{
  "n_layer": 12,
  "d_model": 64,
  "n_head": 2,
  "n_kv_head": 2,
  "head_dim": 32,
  "d_mlp": 256,
  "vocab_size": 8192,
  "activation": "relu",
  "norm": "layernorm",
  "norm_place": "pre",
  "norm_eps": 1e-05,
  "positions": "learned",
  "qk_norm": false,
  "attn_scale": 0.177,
  "bias": "all",
  "tie_embeddings": true,
  "parallel_block": false,
  "init": "trunc",
  "init_std_qkv": 0.0625,
  "init_std_o": 0.0127,
  "init_std_up": 0.0625,
  "init_std_down": 0.0127,
  "init_mimetic": 0.7,
  "optimizer": "muon_variant",
  "lr": 0.00312,
  "lr_mult_o": 2.0,
  "lr_mult_down": 2.0,
  "beta1": 0.9,
  "lr_head": 0.00476,
  "warmup_steps": 200,
  "schedule": "wsd",
  "decay_fraction": 0.704,
  "decay_shape": "linear",
  "final_lr_fraction": 0.1,
  "batch_tokens": [8192, 16384, 24576],
  "seq_len": 512,
  "doc_mask": true,
  "train_tokens": 140800000,
  "steps": 8689,
  "dataset": "wikipedia_en"
}
Each number is 50 + 15 x the weight over its row's rms, rounded and kept within 0 to 99. Layers, rows and columns count from 0. The size before them is the row's rms in percent of the matrix's.

# down: layer 8 MLP down (transposed), 256x64, rms 0.108, rows 26-78, columns 0-63
# up: layer 8 MLP up, 256x64, rms 0.125, rows 27-78, columns 0-63
down26 091:55 62 51 80 73 47 45 54 62 51 56 50 60 45 47 40 41 32 88 56 32 38 48 65 75 41 50 47 14 45 62 62 63 34 34 48 46 63 42 54 71 36 50 44 51 17 57 49 49 57 52 28 57 55 34 40 58 48 33 91 29 72 45 23
up27 129:34 31 55 49 66 31 61 45 74 51 57 60 57 65 23 95 66 75 24 47 58 31 46 51 50 63 38 59 43 22 34 25 73 53 38 19 41 50 49 46 49 59 57 39 40 72 51 34 52 41 39 44 61 81 56 42 69 66 48 59 37 44 50 55
down27 148:36 50 47 64 65 35 48 29 42 82 63 72 45 67 50 91 37 37 62 47 51 41 65 25 44 60 43 32 73 30 40 33 73 58 56 27 63 38 55 26 45 55 45 33 34 57 64 28 30 32 63 42 64 60 55 61 49 53 57 47 52 68 78 35
up28 102:55 37 69 62 58 23 45 47 44 61 79 69 37 54 42 52 53 59 48 40 55 31 41 60 53 50 66 69 28 00 73 32 57 69 45 35 50 49 25 56 52 39 48 76 52 45 44 54 72 39 48 60 29 43 21 38 56 35 35 54 69 64 51 74
down28 113:40 41 50 56 32 57 43 47 71 59 59 75 44 63 64 54 40 46 62 38 43 94 53 29 39 54 49 27 55 93 37 64 54 42 29 56 52 33 51 42 54 62 62 18 25 44 64 44 34 64 46 47 62 62 71 67 42 40 27 62 35 38 26 53
up29 077:57 50 54 27 99 69 49 63 37 40 55 50 58 74 35 55 13 48 39 52 55 60 59 46 41 44 51 39 89 81 48 38 59 48 39 63 49 35 63 55 68 71 46 37 56 67 49 33 44 60 39 62 60 39 62 65 51 29 53 49 35 36 53 37
down29 101:61 71 60 45 32 44 52 27 64 83 36 62 39 34 71 53 47 76 22 59 47 48 25 60 65 49 65 60 52 40 58 83 46 45 43 33 57 62 53 51 50 43 42 31 29 32 56 31 47 52 70 33 34 73 54 46 74 39 31 46 50 75 21 58
up30 092:63 32 76 73 55 48 60 49 79 38 77 54 48 59 35 44 28 51 42 57 50 51 53 49 38 57 42 72 61 30 78 55 71 51 24 47 51 55 32 37 57 54 55 31 43 67 17 98 49 59 37 44 27 47 31 45 63 54 43 36 45 65 41 49
down30 109:66 40 55 05 53 42 31 58 16 42 27 49 32 38 57 45 76 60 56 52 72 30 80 44 46 60 76 47 55 47 35 21 45 51 42 78 62 36 64 45 64 65 44 62 46 58 34 45 38 64 62 53 39 53 61 60 56 48 47 84 40 46 40 50
up31 116:58 49 59 81 58 45 65 64 17 45 33 42 62 46 43 60 43 62 56 56 35 64 54 65 57 57 60 61 48 51 56 54 56 63 52 38 21 31 77 46 41 63 63 45 11 60 06 51 42 26 48 93 54 60 45 43 40 47 64 47 42 56 46 69
down31 131:64 47 39 56 26 26 95 52 41 55 37 72 29 51 63 63 71 40 35 44 50 60 63 47 66 56 41 43 72 41 39 67 32 59 60 51 36 52 87 18 36 54 52 74 35 64 49 65 48 52 33 70 36 40 25 57 45 53 56 33 52 36 42 55
up32 121:31 54 56 36 50 58 62 41 45 55 66 65 52 92 38 34 55 61 54 41 97 49 43 17 50 71 56 53 51 42 56 66 50 69 32 49 66 44 64 55 45 49 49 44 43 73 47 58 58 36 35 47 40 39 32 50 52 63 33 75 11 35 25 52
down32 115:45 56 48 36 61 43 56 62 43 77 56 50 56 49 57 77 29 39 66 44 57 49 24 40 33 23 65 13 52 46 42 59 60 60 55 47 50 30 80 51 54 38 69 51 40 79 91 48 38 60 38 56 21 46 22 59 39 47 49 48 65 47 73 53
up33 102:48 24 66 31 44 34 33 35 43 22 35 42 37 73 63 80 71 55 56 59 32 39 57 58 50 70 58 52 55 37 74 34 46 61 36 55 68 70 38 26 56 28 85 40 75 43 53 65 51 48 58 68 41 70 40 32 41 53 50 48 43 46 35 75
down33 098:31 45 46 74 56 80 53 79 31 66 37 58 35 48 29 40 68 31 53 33 49 47 47 73 37 51 40 77 62 68 71 38 32 44 30 71 36 62 69 39 59 61 76 32 43 46 45 61 34 45 20 46 36 45 83 50 42 51 62 59 56 38 42 42
up34 118:45 44 37 66 63 68 47 50 68 33 65 81 60 36 37 49 39 73 70 53 36 34 39 24 25 46 87 38 40 56 35 56 30 56 33 59 43 37 36 47 40 70 61 64 39 48 38 62 58 41 74 31 51 59 76 58 40 44 25 59 75 44 32 44
down34 111:62 40 38 42 58 39 63 49 68 35 34 60 56 47 54 48 80 61 72 52 36 63 49 38 43 61 66 46 69 50 25 77 21 42 37 46 37 46 63 23 59 65 41 40 61 64 23 38 33 41 91 65 64 66 39 46 41 77 36 60 48 50 25 45
up35 110:68 47 30 51 66 42 73 52 47 37 87 45 84 77 26 60 39 52 47 30 46 29 24 40 65 65 56 67 38 47 38 47 62 65 39 37 74 74 49 44 66 37 60 41 46 36 26 40 69 35 26 73 40 46 59 59 44 45 46 59 34 47 56 47
down35 111:54 62 50 62 52 50 63 51 37 52 47 64 77 74 39 60 46 61 41 45 49 06 44 68 66 19 63 32 64 43 37 52 39 35 59 68 48 53 46 67 42 42 44 22 27 74 47 27 70 55 48 50 67 62 47 52 90 44 32 31 68 36 54 50
up36 089:69 54 32 48 55 53 50 47 52 42 50 56 47 27 62 50 36 50 63 37 40 38 57 72 59 59 49 79 42 53 39 69 69 41 38 63 57 64 22 83 24 48 40 39 42 38 60 63 05 61 22 75 32 44 55 74 36 52 19 51 49 56 47 58
down36 086:36 41 71 03 59 75 51 45 41 52 52 61 43 46 63 54 76 59 64 25 70 34 51 56 69 54 76 41 43 53 61 36 33 44 49 51 72 56 50 63 54 65 13 51 59 64 24 28 41 55 29 49 40 60 53 43 49 31 57 46 59 45 26 72
up37 097:48 30 51 39 48 65 75 57 38 36 71 60 52 19 66 45 37 73 43 45 40 72 51 48 23 57 51 53 52 68 61 52 45 60 48 80 38 59 31 56 89 39 33 50 34 54 72 39 70 47 55 60 72 45 51 49 43 24 52 62 44 37 40 10
down37 068:56 56 40 54 44 63 32 49 69 71 49 27 50 59 74 42 54 53 36 58 58 71 32 52 44 49 43 70 57 51 29 29 69 29 45 18 79 37 49 35 32 58 51 36 83 47 46 53 53 34 42 54 31 43 45 61 51 80 42 56 59 74 24 81
up38 096:12 53 51 63 71 45 80 79 49 51 29 50 82 67 50 49 48 56 67 34 52 47 67 50 47 45 54 37 54 52 50 78 54 56 38 23 40 71 50 52 37 70 31 60 73 27 25 52 50 43 40 36 70 54 56 45 46 65 43 63 27 25 37 59
down38 083:54 38 67 57 46 62 29 37 72 65 60 70 42 42 46 57 53 44 56 66 34 50 24 48 51 57 35 69 53 75 30 71 65 60 10 45 27 38 59 24 18 20 56 41 53 60 57 66 42 64 29 51 44 54 41 54 48 44 53 47 67 82 60 62
up39 053:65 76 60 49 67 64 61 47 55 63 26 33 61 52 45 63 32 28 18 41 61 50 44 31 70 23 62 47 67 70 75 65 36 69 48 43 54 44 51 82 45 48 67 44 28 74 56 25 26 42 39 60 62 54 53 60 53 63 70 30 46 58 53 60
down39 070:29 37 26 54 53 54 67 34 51 46 63 68 50 45 59 37 47 57 44 83 42 42 32 67 53 61 62 72 46 49 34 52 67 28 73 53 33 61 32 60 74 48 63 49 44 13 33 42 55 59 47 96 63 39 82 46 50 40 66 46 50 46 39 35
up40 128:68 50 45 78 40 48 60 51 41 74 31 17 40 57 36 24 28 58 56 37 42 64 52 66 31 58 58 59 45 42 68 47 50 39 44 43 46 60 77 49 81 58 49 71 57 28 36 75 38 37 09 43 56 59 56 41 28 60 57 60 23 45 51 41
down40 129:73 55 34 44 66 46 45 59 54 33 63 80 36 61 70 71 67 40 48 56 63 54 31 53 34 67 22 48 69 59 36 50 52 81 36 41 52 69 53 35 53 36 50 50 86 68 51 24 38 46 55 59 32 41 42 44 49 59 62 19 50 42 25 24
up41 083:44 23 42 61 36 74 39 30 50 56 45 42 30 53 83 51 55 68 62 59 29 75 31 34 64 68 59 35 63 64 51 69 55 43 61 81 54 35 50 76 61 24 43 43 42 51 11 58 46 62 42 40 62 42 60 37 51 30 53 31 48 38 34 54
down41 077:33 33 67 54 45 36 33 61 65 33 46 47 58 80 61 60 65 63 48 31 51 55 66 17 44 55 32 68 45 25 38 16 30 66 34 66 51 45 45 45 55 82 38 52 40 58 37 64 62 21 52 44 43 55 39 63 59 71 39 76 73 57 54 44
up42 078:44 53 53 47 51 69 58 25 60 50 45 21 60 47 68 21 21 54 53 65 22 20 63 50 54 46 55 44 54 60 73 60 42 38 42 65 49 34 45 41 74 47 45 67 51 44 62 36 59 92 21 54 50 63 54 56 54 52 63 56 49 60 27 87
down42 099:24 25 55 32 57 51 74 70 41 57 39 57 55 74 50 53 68 49 46 21 66 42 41 53 45 33 59 59 49 52 52 49 51 65 40 55 47 46 83 79 30 17 31 53 24 34 61 76 59 57 51 45 52 71 54 50 46 52 55 20 76 25 56 47
up43 089:41 15 61 48 51 74 45 52 50 62 61 58 24 68 51 32 40 46 53 56 30 73 31 62 67 43 33 59 26 31 36 53 33 55 46 55 38 45 72 71 87 33 26 62 48 59 61 71 40 40 31 45 66 56 67 29 48 60 59 37 54 27 61 61
down43 076:45 59 39 50 34 26 46 60 43 41 42 63 51 30 39 64 46 62 66 41 60 34 18 42 28 54 21 42 62 56 52 65 50 39 53 46 49 81 70 30 33 32 78 41 53 52 55 60 55 70 56 49 54 47 18 42 57 70 76 25 68 43 81 39
up44 089:49 38 53 49 46 64 60 54 77 62 49 45 28 46 60 73 51 39 30 36 73 39 52 52 45 43 63 59 54 57 14 46 38 58 08 47 31 44 37 69 56 35 64 68 45 41 42 61 41 47 26 46 90 36 58 64 76 33 71 40 30 49 56 64
down44 069:20 47 45 48 55 60 30 45 60 42 37 32 70 49 59 26 36 85 36 51 56 71 50 57 44 57 40 29 68 48 38 53 64 34 62 40 52 36 02 57 76 84 44 39 58 51 47 45 67 36 55 59 60 49 45 70 29 63 61 56 68 69 45 56
up45 094:61 38 34 60 15 49 54 49 30 38 52 24 28 68 35 57 55 57 52 65 24 35 55 33 73 81 63 63 66 31 33 54 60 42 51 33 60 71 66 63 78 40 77 64 54 25 32 36 76 48 41 52 62 48 53 39 51 40 64 58 43 39 46 50
down45 075:61 56 56 55 53 79 41 48 35 78 24 64 67 26 41 51 44 61 54 44 34 35 50 42 41 50 43 41 58 34 29 36 39 36 32 64 48 63 50 58 45 58 58 39 97 26 46 35 49 52 57 58 54 54 69 70 69 30 37 78 71 20 44 50
up46 110:20 76 75 58 53 52 73 43 46 56 32 61 44 44 49 36 29 29 68 58 37 47 47 46 54 67 43 62 21 47 55 47 60 51 41 51 65 67 55 74 26 32 66 52 37 65 44 65 54 23 40 70 51 40 71 38 54 75 59 59 51 26 29 83
down46 113:44 24 33 60 59 46 50 74 57 78 46 45 56 36 30 69 33 32 39 73 50 69 81 62 58 38 58 35 42 41 31 50 61 66 83 34 36 38 58 57 50 52 60 50 78 50 65 59 60 41 37 68 45 56 39 38 74 42 36 60 39 27 29 27
up47 109:60 50 80 49 30 41 67 58 39 43 51 26 51 33 42 21 40 64 28 03 26 79 48 64 31 55 38 44 33 54 20 57 50 55 43 59 50 63 49 70 50 60 65 62 40 63 59 67 70 65 51 54 80 49 61 59 41 65 61 54 46 40 39 49
down47 107:76 51 55 52 36 20 31 59 48 38 64 36 23 56 53 70 52 58 48 29 41 47 25 49 44 49 36 44 71 43 36 50 55 63 64 33 41 39 83 67 48 63 44 39 50 99 36 59 65 67 41 50 56 44 40 75 41 57 39 24 45 64 43 56
up48 085:45 16 48 50 35 46 64 54 60 62 71 39 47 41 57 67 67 49 62 33 31 69 76 68 52 63 60 71 76 41 34 46 40 44 30 44 43 55 77 68 48 06 48 42 34 56 57 44 69 42 52 46 55 45 80 39 61 46 61 56 37 36 17 43
down48 071:55 34 36 52 50 56 41 47 48 55 66 53 45 71 57 20 54 52 45 43 54 64 47 36 66 20 53 46 34 55 51 66 53 68 52 40 47 40 17 43 28 70 44 70 69 47 60 95 28 29 54 63 38 29 41 61 45 76 50 39 81 65 34 35
up49 109:41 50 48 39 50 69 75 28 52 19 51 48 45 48 48 49 73 44 41 61 79 37 32 66 39 33 52 70 46 30 51 79 84 67 35 49 24 47 43 67 47 59 50 54 73 47 58 45 44 41 52 62 51 69 60 07 42 60 69 50 58 37 28 48
down49 103:43 60 55 75 57 27 44 50 46 48 64 71 63 45 30 64 22 52 82 49 38 36 65 42 60 66 53 43 73 46 34 32 16 48 57 44 68 46 33 75 54 49 70 37 53 37 32 38 29 62 36 67 47 32 60 69 87 42 32 47 43 41 63 51
up50 085:63 58 56 56 42 54 84 62 52 63 55 25 48 43 51 47 33 51 50 55 35 77 83 58 42 31 47 57 37 54 37 24 50 39 26 54 59 40 57 32 64 80 52 70 35 31 21 51 40 68 79 77 43 45 51 66 52 36 49 25 69 56 46 37
down50 096:55 85 72 35 34 34 29 58 74 47 52 44 64 58 70 56 46 57 59 26 46 16 55 54 56 38 65 18 37 80 52 71 56 45 55 48 32 52 62 50 68 41 48 65 30 60 46 46 57 49 62 16 48 27 52 70 25 39 48 68 61 46 53 47
up51 105:32 45 75 69 64 59 65 64 59 69 46 36 30 46 55 52 36 48 48 45 40 35 82 44 57 53 44 37 70 64 65 21 68 29 28 24 51 49 41 68 64 89 45 49 28 50 53 52 57 33 64 64 52 45 65 18 55 39 51 41 31 51 28 48
down51 121:59 46 75 64 52 69 53 46 61 35 42 29 57 37 66 28 42 36 64 38 71 23 48 24 65 66 39 25 41 75 66 26 41 55 51 40 51 43 46 76 37 61 59 68 35 63 66 69 42 48 58 55 49 58 76 13 50 28 60 30 39 54 52 55
up52 094:17 38 56 61 49 40 50 81 26 52 50 72 38 32 46 43 56 53 37 38 60 69 54 53 25 73 48 50 59 51 48 18 65 50 41 71 68 45 66 50 47 64 69 44 53 66 43 68 71 52 46 59 26 43 76 38 61 61 55 09 38 40 51 71
down52 107:78 56 32 52 66 41 46 31 57 29 42 39 70 60 47 45 55 54 61 42 36 26 72 24 69 47 53 41 55 78 41 55 44 54 46 87 50 47 35 59 58 37 19 56 65 49 24 36 69 37 31 61 45 37 33 64 49 61 42 51 92 48 60 53
up53 133:48 37 53 48 62 43 57 36 60 46 50 52 70 79 37 89 54 70 39 46 40 53 56 51 29 58 51 64 16 45 56 12 64 69 43 29 52 59 58 18 28 66 44 47 59 73 38 54 62 30 43 38 61 72 69 40 58 50 55 70 25 50 53 59
down53 150:48 37 43 67 33 28 22 37 36 54 59 54 62 84 39 94 42 57 63 52 41 65 53 27 38 51 36 60 52 32 41 18 62 52 78 56 35 51 63 29 54 57 29 63 68 69 50 27 45 64 58 43 56 41 46 38 55 41 50 51 50 72 71 61
up54 122:56 59 70 66 39 45 59 44 31 58 51 62 61 63 33 64 32 71 41 64 69 14 63 37 19 46 50 49 40 30 23 31 54 51 39 49 35 62 60 44 47 40 76 49 16 50 66 50 35 29 19 76 56 57 48 56 66 63 41 44 53 64 64 60
down54 136:40 09 48 59 56 48 67 45 64 52 66 60 39 64 56 35 65 42 17 28 56 53 77 59 65 40 47 30 35 61 80 78 65 30 50 63 36 53 65 32 52 50 26 51 40 51 65 59 49 32 75 38 53 27 28 62 66 56 50 62 59 34 41 52
up55 117:44 44 55 54 81 26 56 52 38 15 49 34 52 51 35 61 32 37 18 61 32 53 45 56 21 79 36 58 68 76 66 32 48 77 45 51 45 54 42 57 27 69 66 37 50 65 44 49 46 53 45 63 52 46 66 59 51 68 40 55 28 18 44 60
down55 102:58 39 80 34 29 53 16 33 67 49 62 47 74 43 38 53 63 65 57 47 45 25 43 52 44 35 80 56 41 55 22 57 48 67 90 59 46 41 54 48 66 62 65 37 32 56 30 40 62 32 54 44 51 54 64 38 70 43 40 35 70 68 46 27
up56 091:41 60 49 36 66 38 55 39 15 88 62 47 68 41 60 46 54 31 70 21 68 50 79 59 46 68 58 52 67 52 44 37 63 34 35 64 58 42 71 34 51 50 84 59 50 44 37 45 33 54 49 46 33 58 78 52 12 53 54 51 43 37 55 56
down56 096:56 23 24 72 64 57 59 70 39 11 67 44 51 57 78 25 78 46 78 40 48 33 36 49 46 42 33 48 45 49 40 32 71 49 52 41 36 70 60 52 29 39 61 69 51 35 39 68 46 72 47 53 46 39 35 61 37 74 53 57 62 40 65 62
up57 116:45 14 58 54 70 53 50 50 45 91 69 58 51 68 44 61 32 80 45 30 41 38 59 51 60 56 52 33 40 46 48 59 64 74 42 47 69 42 63 37 17 31 55 41 31 65 48 32 57 17 33 47 51 55 51 49 40 38 72 46 20 37 48 43
down57 125:73 86 66 52 32 32 75 60 51 54 47 29 58 79 33 50 52 43 73 79 41 46 45 54 52 30 38 63 64 34 27 49 47 60 55 32 34 41 53 47 64 35 55 50 42 66 37 60 70 47 73 53 51 26 23 46 65 58 23 51 25 40 43 48
up58 119:56 64 47 70 61 35 50 55 53 66 43 44 40 85 21 37 33 46 42 46 62 54 53 26 23 54 49 40 46 49 40 23 60 47 48 75 44 67 69 77 55 59 51 54 66 59 49 25 75 72 67 28 42 41 68 69 58 43 35 42 40 19 58 29
down58 155:61 29 75 34 41 53 64 50 47 50 61 45 44 71 58 81 41 37 65 42 35 42 56 70 86 30 62 53 47 39 62 76 54 57 66 43 69 42 19 58 44 46 21 33 24 66 58 57 39 31 18 52 62 39 57 38 45 36 51 52 67 68 38 53
up59 120:41 61 41 35 60 60 48 55 34 40 32 63 46 49 48 61 44 53 50 45 24 17 72 41 49 34 68 65 42 45 52 61 45 33 31 31 62 49 60 63 52 88 47 63 50 55 56 65 56 72 44 11 45 59 87 48 25 44 18 62 68 57 48 64
down59 114:26 75 54 48 73 50 38 67 54 46 60 57 63 51 55 69 54 51 25 74 20 34 51 66 32 53 56 45 23 63 37 64 46 43 68 31 33 63 52 60 21 59 43 33 54 65 41 58 36 61 36 40 46 37 67 48 74 72 27 49 28 57 34 78
up60 099:30 40 58 71 67 36 35 71 24 44 71 55 62 56 42 51 34 59 38 71 37 44 62 64 38 33 67 47 77 57 41 25 35 37 32 25 36 30 55 63 47 42 62 35 26 73 42 41 58 55 35 52 39 92 60 58 33 53 37 49 56 40 45 67
down60 106:57 68 28 53 43 54 64 38 70 61 54 53 61 43 74 36 54 59 45 52 60 46 38 63 59 46 51 31 24 33 60 37 50 46 48 45 27 72 59 69 56 11 50 49 61 39 38 78 60 63 46 32 43 45 24 55 42 23 45 17 76 61 81 62
up61 089:85 64 30 47 62 50 41 44 28 63 64 33 71 58 50 51 46 67 57 56 48 36 65 26 49 91 72 47 34 57 48 67 59 11 52 45 43 56 44 46 40 54 47 37 38 27 28 54 69 63 46 45 59 48 31 57 46 69 61 25 40 31 51 75
down61 076:81 76 74 57 45 50 56 71 16 67 39 26 56 30 49 54 45 36 80 41 60 37 64 55 51 53 38 62 27 57 34 61 31 44 60 64 44 72 43 64 35 39 74 63 35 68 53 51 51 29 49 64 27 48 55 44 39 45 67 66 52 32 53 24
up62 116:39 18 71 42 56 60 27 73 51 62 45 45 25 50 50 77 53 56 71 33 61 48 56 52 45 79 53 57 68 41 38 58 34 41 31 51 59 38 42 77 42 66 67 56 53 54 50 62 66 49 41 46 23 47 41 87 32 45 25 43 72 38 20 49
down62 094:74 50 69 42 62 27 48 39 51 77 55 61 38 92 76 26 58 76 43 27 50 63 67 37 37 26 65 42 40 53 69 53 45 31 60 53 41 58 50 40 30 36 46 40 30 45 62 30 32 50 30 51 62 74 56 65 53 71 61 39 40 45 41 44
up63 104:51 66 50 38 33 66 26 39 11 47 57 53 60 68 62 41 61 70 57 57 62 73 57 42 63 34 55 46 41 49 57 54 82 56 02 31 56 32 54 49 49 63 51 53 40 52 35 31 16 43 71 46 63 36 80 42 44 36 45 59 53 56 54 62
down63 084:46 53 61 60 84 19 43 77 46 27 15 37 54 40 49 57 53 63 67 38 58 43 66 44 49 47 49 37 57 67 37 64 49 40 56 39 56 30 57 41 61 56 62 42 16 83 46 67 50 43 36 45 83 52 60 32 43 53 43 78 36 31 65 42
up64 071:79 37 21 52 45 52 79 45 42 54 31 16 29 83 37 22 49 35 66 26 44 71 49 40 64 38 51 53 44 63 64 45 60 68 54 52 64 67 54 62 60 36 60 64 42 62 51 24 46 49 73 32 45 62 49 42 33 39 48 37 66 65 44 29
down64 089:55 60 72 52 39 48 72 45 61 41 75 59 39 55 28 45 39 35 50 39 52 55 32 60 21 41 68 66 46 35 48 53 72 50 37 41 61 20 56 65 26 52 62 53 59 35 29 78 50 45 47 78 59 70 92 39 46 36 64 39 53 46 34 22
up65 098:57 46 49 54 46 39 65 75 30 34 50 63 44 60 54 57 27 55 22 26 45 54 53 41 42 61 47 55 60 38 36 45 84 81 59 23 93 57 44 58 59 64 45 30 54 59 49 22 72 42 18 35 56 60 51 66 43 51 49 40 26 60 60 49
down65 091:30 48 63 45 48 29 23 41 66 56 59 63 77 62 39 53 33 64 68 48 40 19 35 76 52 58 68 19 48 58 48 37 59 46 53 34 48 67 50 67 45 23 48 24 43 54 50 36 35 66 52 64 40 66 60 52 97 53 36 50 32 50 61 46
up66 077:48 50 54 25 65 52 41 28 69 32 88 61 41 34 46 46 45 51 63 48 33 67 46 42 34 36 38 73 42 48 45 72 32 42 41 12 61 58 18 60 59 55 72 75 67 25 43 57 42 60 47 81 37 65 59 55 65 50 42 59 59 56 59 36
down66 086:43 30 49 73 58 46 65 63 58 55 28 43 42 70 56 79 27 42 43 29 61 44 56 61 48 68 57 35 38 58 58 52 63 71 43 75 48 27 81 64 50 60 44 30 36 89 41 17 59 48 40 44 57 42 52 37 37 30 43 59 36 23 43 57
up67 071:45 63 54 54 23 43 36 76 57 41 32 52 49 71 40 45 44 51 51 56 50 25 59 40 61 58 50 80 45 60 78 41 18 33 65 51 66 63 38 62 58 83 57 62 76 36 46 55 62 52 49 34 56 39 68 08 62 59 60 32 71 33 53 51
down67 059:26 32 63 38 58 32 34 25 42 31 79 65 77 57 31 73 35 57 40 68 35 66 55 39 31 61 46 31 54 39 28 55 58 52 50 45 41 55 40 72 47 67 53 64 57 39 57 37 48 76 06 65 36 67 62 76 46 47 49 47 48 44 46 44
up68 124:49 50 48 50 46 71 42 39 62 30 47 66 44 54 43 58 81 62 47 29 39 89 45 27 36 99 59 51 45 36 26 41 42 34 20 36 44 40 61 62 48 60 65 58 68 40 42 44 65 22 48 44 58 55 36 38 40 55 41 61 69 55 41 64
down68 108:41 35 68 40 23 52 68 65 51 53 27 53 46 72 26 35 38 32 08 44 41 74 43 42 44 66 59 55 57 58 59 54 52 41 73 25 40 53 66 44 57 39 23 40 51 53 56 57 60 62 63 48 74 51 30 85 62 75 61 54 56 48 26 51
up69 108:54 48 55 67 60 68 52 58 58 38 55 44 41 58 17 41 53 34 61 35 36 59 72 74 29 40 58 24 53 48 53 64 65 49 47 64 36 61 52 37 61 81 54 43 81 27 39 47 36 47 58 36 56 68 46 72 57 41 39 71 72 22 13 37
down69 104:36 41 33 79 61 39 52 67 52 34 20 46 68 29 73 43 40 32 73 51 38 50 64 32 68 68 34 59 38 49 56 61 62 73 66 50 60 30 38 66 54 56 56 41 49 42 69 35 67 41 71 21 54 34 49 59 18 39 50 54 83 56 41 52
up70 098:38 49 44 71 33 52 71 62 46 57 47 58 39 60 57 41 65 29 64 46 57 63 58 37 24 90 64 36 54 46 50 36 34 33 48 55 36 48 72 50 56 46 99 58 54 72 29 30 27 38 27 61 42 39 46 55 47 66 42 47 38 56 55 76
down70 088:46 46 56 55 39 51 55 52 40 09 62 71 67 82 53 53 34 46 82 56 61 08 75 70 38 44 45 29 54 26 27 46 41 47 40 63 47 64 29 61 59 64 46 42 46 82 47 45 51 35 45 61 53 47 58 37 46 44 60 49 71 24 47 42
up71 084:54 30 56 51 47 47 35 64 51 32 53 46 57 41 59 44 21 69 39 40 28 75 40 48 73 48 69 37 53 36 51 58 80 62 41 36 46 57 64 06 44 53 53 67 61 66 37 51 48 53 49 52 59 63 87 48 39 32 46 26 74 16 46 63
down71 074:46 49 40 47 52 56 54 62 44 47 38 43 59 63 73 61 50 42 43 66 46 39 42 61 41 37 38 43 35 45 58 56 48 55 69 54 36 63 70 46 59 57 46 31 33 32 70 50 70 29 93 49 38 13 12 64 57 50 53 86 21 73 45 34
up72 087:73 54 44 13 52 62 48 27 42 36 61 43 52 63 58 22 46 48 49 58 53 80 23 61 68 66 42 35 52 38 49 31 47 54 53 58 32 40 62 74 78 56 41 46 27 22 33 46 48 66 47 69 32 45 74 48 44 78 46 59 54 34 48 26
down72 091:24 21 52 78 71 58 30 60 59 52 38 44 70 40 46 55 55 63 74 47 61 52 83 52 40 51 44 58 54 48 16 55 71 38 31 32 64 66 39 26 19 64 48 56 62 53 70 45 45 43 53 35 54 56 33 55 26 56 26 68 63 38 43 60
up73 134:16 52 26 46 50 67 63 19 54 42 12 63 65 25 35 60 54 47 50 37 38 55 56 45 36 74 68 38 35 41 31 52 40 65 58 71 50 50 60 55 39 60 64 52 45 84 56 46 60 44 46 49 44 76 54 43 59 34 44 47 68 72 40 83
down73 120:32 68 51 28 59 34 39 42 62 57 46 64 59 34 47 48 54 46 42 46 46 48 55 53 43 72 49 25 27 50 26 64 53 62 48 40 54 42 66 59 64 25 34 65 41 90 77 08 85 47 65 33 70 56 36 46 74 55 45 56 63 53 41 51
up74 093:56 54 63 61 55 40 64 24 43 24 58 39 51 45 48 48 40 24 51 46 61 48 44 61 82 32 49 76 44 54 14 67 30 48 39 56 47 51 72 68 72 62 60 57 44 51 79 53 22 47 56 39 39 78 59 58 90 56 62 55 30 41 48 52
down74 069:41 40 51 61 40 60 43 49 54 59 66 42 67 48 54 19 26 65 44 48 42 58 55 55 41 40 24 68 48 77 57 44 56 49 50 41 41 61 52 59 29 99 35 34 27 71 67 46 25 29 73 49 59 58 38 72 34 64 54 54 68 52 25 45
up75 091:32 78 15 45 56 49 56 50 33 49 70 40 54 77 53 79 28 52 56 62 69 60 79 40 39 38 71 59 32 54 57 44 27 50 34 54 68 54 70 60 26 66 34 19 40 52 37 45 57 44 54 70 57 48 47 54 50 53 58 61 40 46 12 41
down75 097:49 29 58 49 50 60 23 44 56 37 44 44 60 26 51 39 52 35 61 36 78 40 68 38 51 43 61 37 39 54 76 28 33 38 55 50 50 56 63 54 58 68 25 51 47 60 56 49 69 58 85 23 66 71 47 09 57 59 65 52 79 48 30 35
up76 131:28 27 60 41 48 63 49 53 57 28 29 34 66 36 48 27 69 47 53 62 70 34 59 67 51 52 38 64 35 65 66 57 47 39 42 66 28 48 68 42 44 55 42 40 24 58 36 49 58 38 34 53 66 62 73 11 60 63 28 77 52 31 31 74
down76 136:34 55 50 49 79 28 49 64 37 33 60 74 71 67 44 74 38 65 60 47 46 27 42 67 32 38 53 26 39 44 49 70 37 49 48 54 69 51 26 66 52 39 50 13 40 67 51 44 88 45 57 61 49 52 45 39 45 24 41 41 68 58 75 65
up77 115:62 48 67 45 67 28 57 77 48 55 39 39 58 16 43 53 40 62 53 18 42 55 50 33 64 85 51 63 36 38 28 30 55 51 44 63 63 42 58 43 40 56 78 55 24 41 34 61 50 44 34 69 47 42 44 24 53 43 68 87 58 41 68 43
down77 106:38 51 36 74 61 57 70 39 12 29 68 62 41 53 38 44 58 60 58 63 56 60 46 46 37 45 57 14 71 34 55 53 34 62 46 38 68 48 52 84 58 65 48 43 88 54 50 77 52 48 55 44 56 17 41 42 51 62 40 41 36 53 61 22
up78 096:62 70 72 42 31 37 73 31 71 65 38 45 58 49 34 62 72 80 41 33 64 43 67 56 37 28 39 60 59 44 28 57 37 45 40 79 35 67 39 48 52 56 75 38 50 34 34 51 40 44 56 60 74 79 47 46 61 26 46 47 18 48 42 39
down78 096:55 44 49 51 44 63 46 52 55 86 36 42 58 54 41 60 22 58 59 61 57 68 45 44 56 24 50 52 61 29 48 57 60 67 30 50 48 57 60 65 50 65 49 53 00 57 45 85 45 67 54 53 39 46 21 43 35 58 65 76 32 29 33 31